Weights of a small transformer language model.
Size: vocabulary 646, 5.97M parameters.
Architecture: rotary positions, untied embeddings.
Training: a variant of Adam for these matrices, 141M tokens.
Each number is 128 + 24 x the weight over its row's rms, rounded and kept within 0 to 255. Layers, rows and columns count from 0. Numbers have three digits each. The size before them is the row's rms in percent of the matrix's.

# layer 2 attention query, 256x256, rms 0.0995, rows 105-155, columns 0-127
128:162117090147129127130135163154151126155121101117126124096097105113185134116122122123137156138112131108117184100086176086120098163192120149061153125128150115155144129118141110169090123130120116118080142084131147140114094131091128114118115113146148142152119120124114099146140134132135109130118098129084139125123105102119148138130109114151108101147127163139119162142129151125137152144143
088:113179088164173145155091118180160122091116145122083143122127168100091130173132093120107131168160127168155100149127111112086127170164109150143136106126084103090095115154161167115159108083153134148115139097126145130117108111162165163113127105142151134158126127082152115094158178125132160143122128151107134094141133124120122133170137145165147122145100109097155154093144114118099108143133
096:113128133119126148138126135110130138127135045103159101104136112137163163141130120101156153113085112111168157132144147154190125102105139148115122116110149162132130148126109146095092177145111180117145140148126148110160124111138067105164123132134116128115146140162150146133111105074154096130088115112134153129124128137130105139101121105068134126173157148151133133109129176142145148119123
099:121089135109117139124119134134126111151123132118181146112148119166170165131130121110117141129129124095096168163125154156146150130118124076121132147121116154169131129119097134094140163144129140146117098154126094130127149130105110118123152133160134146099124177104115156191120100100113155134112137106111094159081156087142149115103160115089124139124155150156103092135147158107133117143107
118:105150118146184102158119091153177124127139142120108119104126165104077125157110130159098085125147111129138106146128089097084126145148150148137144130145096059097101108166151128112138097106171117125145146104134124140138138142157173139079155107119143134141116095133143159113140166121133135136139130136131131100108109130108135128164131150174147160153133082083133148088138105102092112135147
134:128116097156098147131126168176186107145137134129137130124120110113171138128120126095144156141144138107123157108093166076109076131171130132100134084118148109147160122120117116154110116104105134163065129138112151132108084110113129132114106132165148133167097141151123078125149153108137111110129111114123119124119134143095135120152150120127104126100123164117110138135139159135129145108166
146:148094137090109139099142109126093152127164094119137111157145098164153155128144145089140130115113154135103123133157141161169169095088101121119136154122132210130121148139111110115147159132122143133152114128105097112139125101114095149137144117151140085099135133128138146122090105135106158153129154115131115139126122109183117111096110101082149104113122146194146097151122140107150108131076
127:128143135138149103162162119122142147164106116145122148113118170144121100101134149176131105111146068102170123110133074100099111101140144141128127130136125057097115131155164140141100078166130122097136134118160137152152131122146164092142141120111115130147128097136093152150116143148153127109166130152149140091101105128117178153141122155136131137128129080111118149098120090130148149130143
105:142126154118120131108145050143133130124134111164128159136132150169112130145116138130100084146177091096125116132107111101090157066103166133167116128121114100081128129163114119086145133133126124137137120141143103138133089117153160106128127114143132124138099127128129162123121168140087170111155171122169101105108148099156099119123152124138179153083120113145135133139147085062139120101128
138:137121111112103134137165178152113121143174087110128132109121105129149150101121130123130175121093166151157147094143161139171101134133113163118143120107151158136168141170126138135095128122087109117119162116125139112137116104119087153140108143167127085123153122140112109113117118108133118135101112158098159130119107113133146119123082089092140066165104162164122123112110150126164138107101
088:119085155105081123093155151106086131141138137140158146140155089150169104104161136108118144111128133132129133122145131161168140107096110076147128134151111199148137121122105108137154159143142139136100105133149099100147147138116100152161125156113118102101154155108112124146131091137112155105133143106139122159145155128142130112068148133062114138092134141176117107168126142153166132113091
122:108120126122093117143129178112102153139155095102107110151100089123123124094141150089192159114094142163135096116169111146177097113113098143128140120135171188124144151104131130148092097130059130137137138145097157111110130123088086129155099149120109096138167119141132103111096092147155111142124125156137152115166102178128125123114083116080112109127102131120135132107096135171126122116107
111:148132103057129155142124088118127164089149150122128124152095127129122188150098139083114117100135130099095107127104148119113142112125119132148082124155142173137115105126133131115169165154127186134139099131124148120120109089129133131148123115130118145137087135150160116102100140134132168110123133127137098125135126150155097103147112122094179125091144148140153101154129119115122093134157
107:142138071168118134112101164150158117145115155115131111139113110111130155124100104093148134135110158118091173112107184098121135152205122125100122098108140132171130124109117118169112132093130092127079120133072151116088133133098108113085116118154117151134125111143125086118177109141115104155115080135107112137126127105111102110144137106159106117134125168132156137136133130112126130132161
127:161152107126145116130199184134129142140141112119103123133131133129121121100097132183129137104120135140164116085126143113142096119148133190130128113117135091130159147176169126167087118116112107093104158116143146110136140104147119152117130125145118081136136093144118098097103157142152079125139111161113173105098094125105173131143095115115144070140102136145129131119106135133141140092125
130:166101104146136134092150168163146121162158086126119127109137101132163150135118104126137144139103162116138186107125179142158126123145121137092146129077143124149157171133117124164079137096115115113117138089107119113127139141122089133095143103183157123130118120155110126127111119112103097158088097116086134116087110070124130131129096089141099088150119170157126128136121148101132124131110
133:122129129115124134130085080119156119085122183164137145153140155112080099149138091121120090147157142126115113145119118130093163127120137107176101129129105107098106101122103132083176159142151160105136090153129116111125127130146161113123119122094113167106108147109132149134161123123113143123127114125159088142145158141160097119135171134158123185110138112100142120133138095123125115127159
108:130130102114161141108143169145117114097180089104114109089123110110116176158100104125123143125114172131150140101153164161151124138133114155126143143091126140142155147158129138124110151078116127123137165095123132103141146128157104156106142134161138103112137108150132127088112146103134099159101130141084168120120089099133150121143074103159138063164094157137128123115105158099097116127114
112:078141130116114112188127133101159127147100186134126103158112149117114101109139166105149104106140125118102093154147075112110112137117121100112138103167134110132105109131131132117146091123132139135139119168111115136118152109132164130112127149079115134138125136133116109144128125119160108109148124134158102128102157187136167120143182152101107175107149079086112109095139117165129131136151
112:143141081154124158073096152161129107124127154112120126146146103099124148168094074104086147164110151155119161125090196117119129132160119139137114109079114137138155105119129153149138167108139120135095130115119134112100120128118113155088120116185122132135120148119133083126164135133107143121093133123091114148142153096108098112141155114137128108127121186149140144151145133102137132113141
106:122183091166150143144091135155144116110101193134086159147133167078087129156112108151084115147144116161129114135116119100084110169178120149132111089134120069128104081144168157152156099098157106143112138093132159143105123123153159135094128127121123132167116107099147112094150156147148147117133127147101129107121140118108136135168150149182129138133125116085127142112139098119103120134178
116:124114128097150098153154162102122128176132121113140102105087156141170103081155149178177109092099158097116140111156101134156116167163122128064153159155163133141095162163142090144085102108143115100133136125108120140144157126091121114148165125089139116140162107135105122135127094171145086143131085140119141109103090126157159142105094133118116095139162092133125118121113136143162128138108
142:133124164133102140127116076113135160107129128161117163167182139142112107136140129120110110137142113127143091152122099138120143073072134101169106122127111115100128104113125140100166128164132164125132090158151102130141118143149139137166113112128122144145089130097135166127127132137111185118146135138169100113138156150125078127119153136095133171091130114130135110127128101124120112136131
097:118106101086116113155159128111156129145188136115150102153104093137154136120135152114130116093159164087129083115131098137123128137130092135091137111148149115125134115149125123148131130151109151162126108105102146143154183108122141100107137163086155125160130161123110103147103169137144096128148118137113147119107097141144175083181112137126146140101150091131120110115174133122136094142178
093:139110159116149122153157128141117141105159144135144158137107108129131138137116107162138114118145132105127126127143121116131156188098123095172094098126104174126113136123110108113138106120124154185124099093159156126165144151111133155176136133122132102140108150048116152137115124121121136103122163077102087125156101133142120106102126102129152133082101118111101130101091154120139099118130
082:109130114130118111134102111161124136139070130133081131095161138130123107119148114132132134116138108102120117122109115152118112051139126125146130124119148096101116105143138184162102136136123134106091136126075119102089107108145130138150110144131102142103178165153166105133160081091122128111162126118178192146094183136124171166141154171125120117149163110161160124137177130129123146129098
087:132051116097137126143161128117136128129188110110127089156088119102132141122140158143121092118132149102133071116150095160122171144147115133153125088149108151115105120125127140104139120147112160174141117111145142143163165114119139142112130163083105134145105140113135077159099125125098109142125167146097095135113095133142141107162130161142135139120100087112099126135135144126100081177145
090:118121150091145089150120124118161123127109179122077156148139131118114128154173155121124096144158121126099125114122099113110137114142152099141077093134174124158084176101116162116158126133140176156182152087106150130121119151151155156097152107116149152132161158086073104121140125145122098119128165108189125144128104165102122142115160131149129140131085107136138119149133130100116125148140
109:107144126124113146119115125129129136118120152156146122124147092128136136118131155151173112135132126098112151145167126134138154110135115148138150165184092133144114164083063112112109135092126124140114096148169107113135099138133120088130093127109148130107116148130115189074148109072121135102116131089205113126147136138149079116099119135149155128102111127108114139128133147111127149134117
085:141156134130119128108105094114130117155117161145103101167130123106154165127165173153106124126124147105094085143148087187122167125161085118103144141112135130161100134128130134136120096102147102160185139122100119118136114114171148148105122136138137137121102106117114125144147119149079171139131143163156136127142113168125140110159127166142149122105098085105148130108140161159144093140130
104:090157153150135122084144184129119085110119130138165145159113093137132152160145141132141163120109136170157132116148120156154151161115104136133141157165088150106118181121141094155131136107084163122112124093118143130125115113140106133121134106088130105108145097144128131142100146087131083167132123119066135094108099097172138097150130087135139119095117124114136124080139122177121115095130
090:104064111159113100108137163129131144174152093118129102129135144131121118103110091070115097131155143094129110134119105124116112133134138136146098139093108134128157114111151139154115097091131125175084083123094139146103142138113147152169136174107098147177123144159144137153147137156146136125120129137099125088112133107135128124150132172119157145089116100076136164135085170127100077138120
081:141134117140142171171160166115144137129169094116102088113109148163152126134121152146127146116093112116107165103138123096137123144152149104133133140164146173147124122120128085112104095098155122128086119189157132142121148124129115145086141097157156143153098079143107131115110117150191156139148142104169111158156090129121112140063136123112117133144118133137128163153116132151127164131111
093:139064094156132144125142143119139122111136076125108127126146145158122113104115123106100111150109106135095126130129122102123110147121165092077137104134128185109149100104176107118133126126155138125080115143113127178103151121137127168121157108111132151182088120148116105152078099115130109134124119124084094172133134144160108141109159131127114162147103121125161142189127118149131135180141
098:163152163106143133091160125145105103131117148143105163106120077096154119149115153198128151142119124109163141111152136142144150091086110146131133087163116123095136151161144111116122157127087143125140125102142126090159109124130116129133145098149131095087133129136125162086122079099098097110139151120140142130140130145124144123106103121150110085132142135165089103117162130120132158128143
080:106168131147118164093130111112139147130114136127141142087116128115111147170112119127126171173116130148154169119114174084130104124145163175127134161148143135100142135095102120096110161133105126100130158177138107112132092098152108119110096078139154122118125085159164165071106166087136132112111084130144097131135133121117128111110092071141141077133113165172115154114136107101129161107145
080:121137149150112128128085085127118142129117104126115095100140153122107136101140109052150112098155146147134113087098140149121117116140137106159104122083120131164136131171141124128162121174136103136134122109107147143107133145142125135138125151191087155121120139154133116176173099170124173135131130139153188078152124138115124136143143131114133108121092144108130127121122084130101135099111
082:150113103082106120171134119148150117127140116118121090104127111169158141098119113105123092121136118102083122128141098148126121112132082094135150141096111137157125125114158144118137110135160122130088126089125100143126132155125136135161127154134110156172101138132103128158141118148095147146143153121102116121112128171111139128126177146135152155124106098120134099175108153125121111148132
098:148110082138139121132116148109157110093128166137169129206179093151103158116145132165145144118094146116124115152152136152153140114099078135105159121161102169123158163115135144141103147113151098156130136117117152131141139120112106129106153138096164109135133132088119101123126197117142115123161133171084124131112139135116128112159102121114138134115139118112098124095137123133162139131126
101:131127109125128118145122098171131159109152115108088150110155119128124091141094156120130127128102092130121121144127129121137131080109164108091136200138141139160153135103129095141136115142162102121099122133105080088101133170138122091138123105137113159102119074110170158144151063133143143185142101103152124141114120104112118113110113123144100158167128132104166115138119135142107143133117
106:154113137122144160132123133135080144135146092157091131121130165125143083108171171164138100115115097146103120136114110141118129150116150124074114134095174121141144086142167129157158101167153149094115105119088119135076136155133128102131128130107126132149139153118120098149101086147155121144138113159131087127137126102128131177124150133123089147133143110141126110122147069156160146136099
088:101134153135151142173163101135130158090118188117100129117130098167119124170102151123167163140109122110112167156143145128140122118134133133168135135165139149120108148102114088089125136100141127106119101163180119112141126135110120095087110090175154143087098123145099154107130131086107160108133136078164099153139154130095100126068107101124129119130126146130111140129104119108131149125091
097:100120121180128149107123093091114156082141150106134122113135151120109136198130093105120118177136166173180148128130150113133132126116133094132136159147127135129133118160144094123106154104141123082091083163124110073155107115158127107119117136112108189135094119137128162127173086091176171126138101124171097115156171125152130162100136119117149126167140143114110146107142110117136145093119
087:144099107142141159105092111116090114109123084124145160128143163133134151174132116118097146147111131167179127114122161103140122165112152129093139124128129161124172068147161077125119124182149115121116095169087124134104144136136092116146136130090108112164136099107176118151131098112196132168136092134080123102132129128138130151114131117107100127158127154142158145117139066155167146144117
088:153123147120111113113114148104120114165104071159116129151126137135131128097141131140102100160133092120169132091097131123105125090107155135129098102107116103153160119138151186158139138157143128122114162128113174157127113121183146155148144166161158133153113148136167144124145110178141127118117132149160146111155155149129160128133145129124150152078137131115122125134151163108125121120130
101:090145140183124140124116160095125084137126108109193117156125121130135158150152098157133130146114110136143116157135112145126097150137135163122139156131113114105125131132114118161114111085125142162106130151099160135150158119112131129093134107109097097101158140150149141101123185159173139144115087100078168125128118112146135125149133165109163128100134103104146172098161141128125090083117
093:132080121129146170123179138172143178093159111101152094101117133125117086142088095125145135080161146098106140072134141113121115118096158095137141125108126119094168123155127114100105124125128119148098093154098083127150174156095126132135129106130111136141076099113164153174116099110127134154153139110110145153111118086165116177117129114138089139144125154141090104149088107140100130141113
073:114106095089110146139146156182135094115137114098128116112106137181154109184109075065128148110165093136150131121170111133129112159138104113127096134139121153084151147128155115133143124132153147165106084132096134130130138127159138100122135115119112128133122105141155165168128183106178117142114137089084139112125149112145080102112167155085121171125126114141143090149109160131104104132111
088:126128122108103123135150124114091128132146091126120147092096161150147129088113155106063126166114097143117131128093138097106114126119169142132134138104139074125153038122144104135107133148127111094102118168157116144110107134131140117124093119161129113181104104140080163117101135094149142123104125123145105143145112140127124131138115108115149148117148142147138168150127117127157136110122
080:112181160142138111083131122074114107128066189136130156153157105096123153113161163167107158101142146110164144118107157126148111107095140159141112140153115124135130162147095153130097150141111130105113136116143152108134084123142105132113137142160165111107150126128142111120184105146105112108133112126169151147135133163110143124124139126122176121099098148151132157097173126154186177116093
081:102155144170123133075166149113114126140074143170160099111136090129139154173116112156166142155094134160148197141136174135156125162157146152134122151176111150110127151146089103104123162112119144135106141143121137117098124099136087141103113105119115150087142093151172135095136115147149117150102097078119153115106131115129116133106090123142125107150145164136160119108139097105107139138155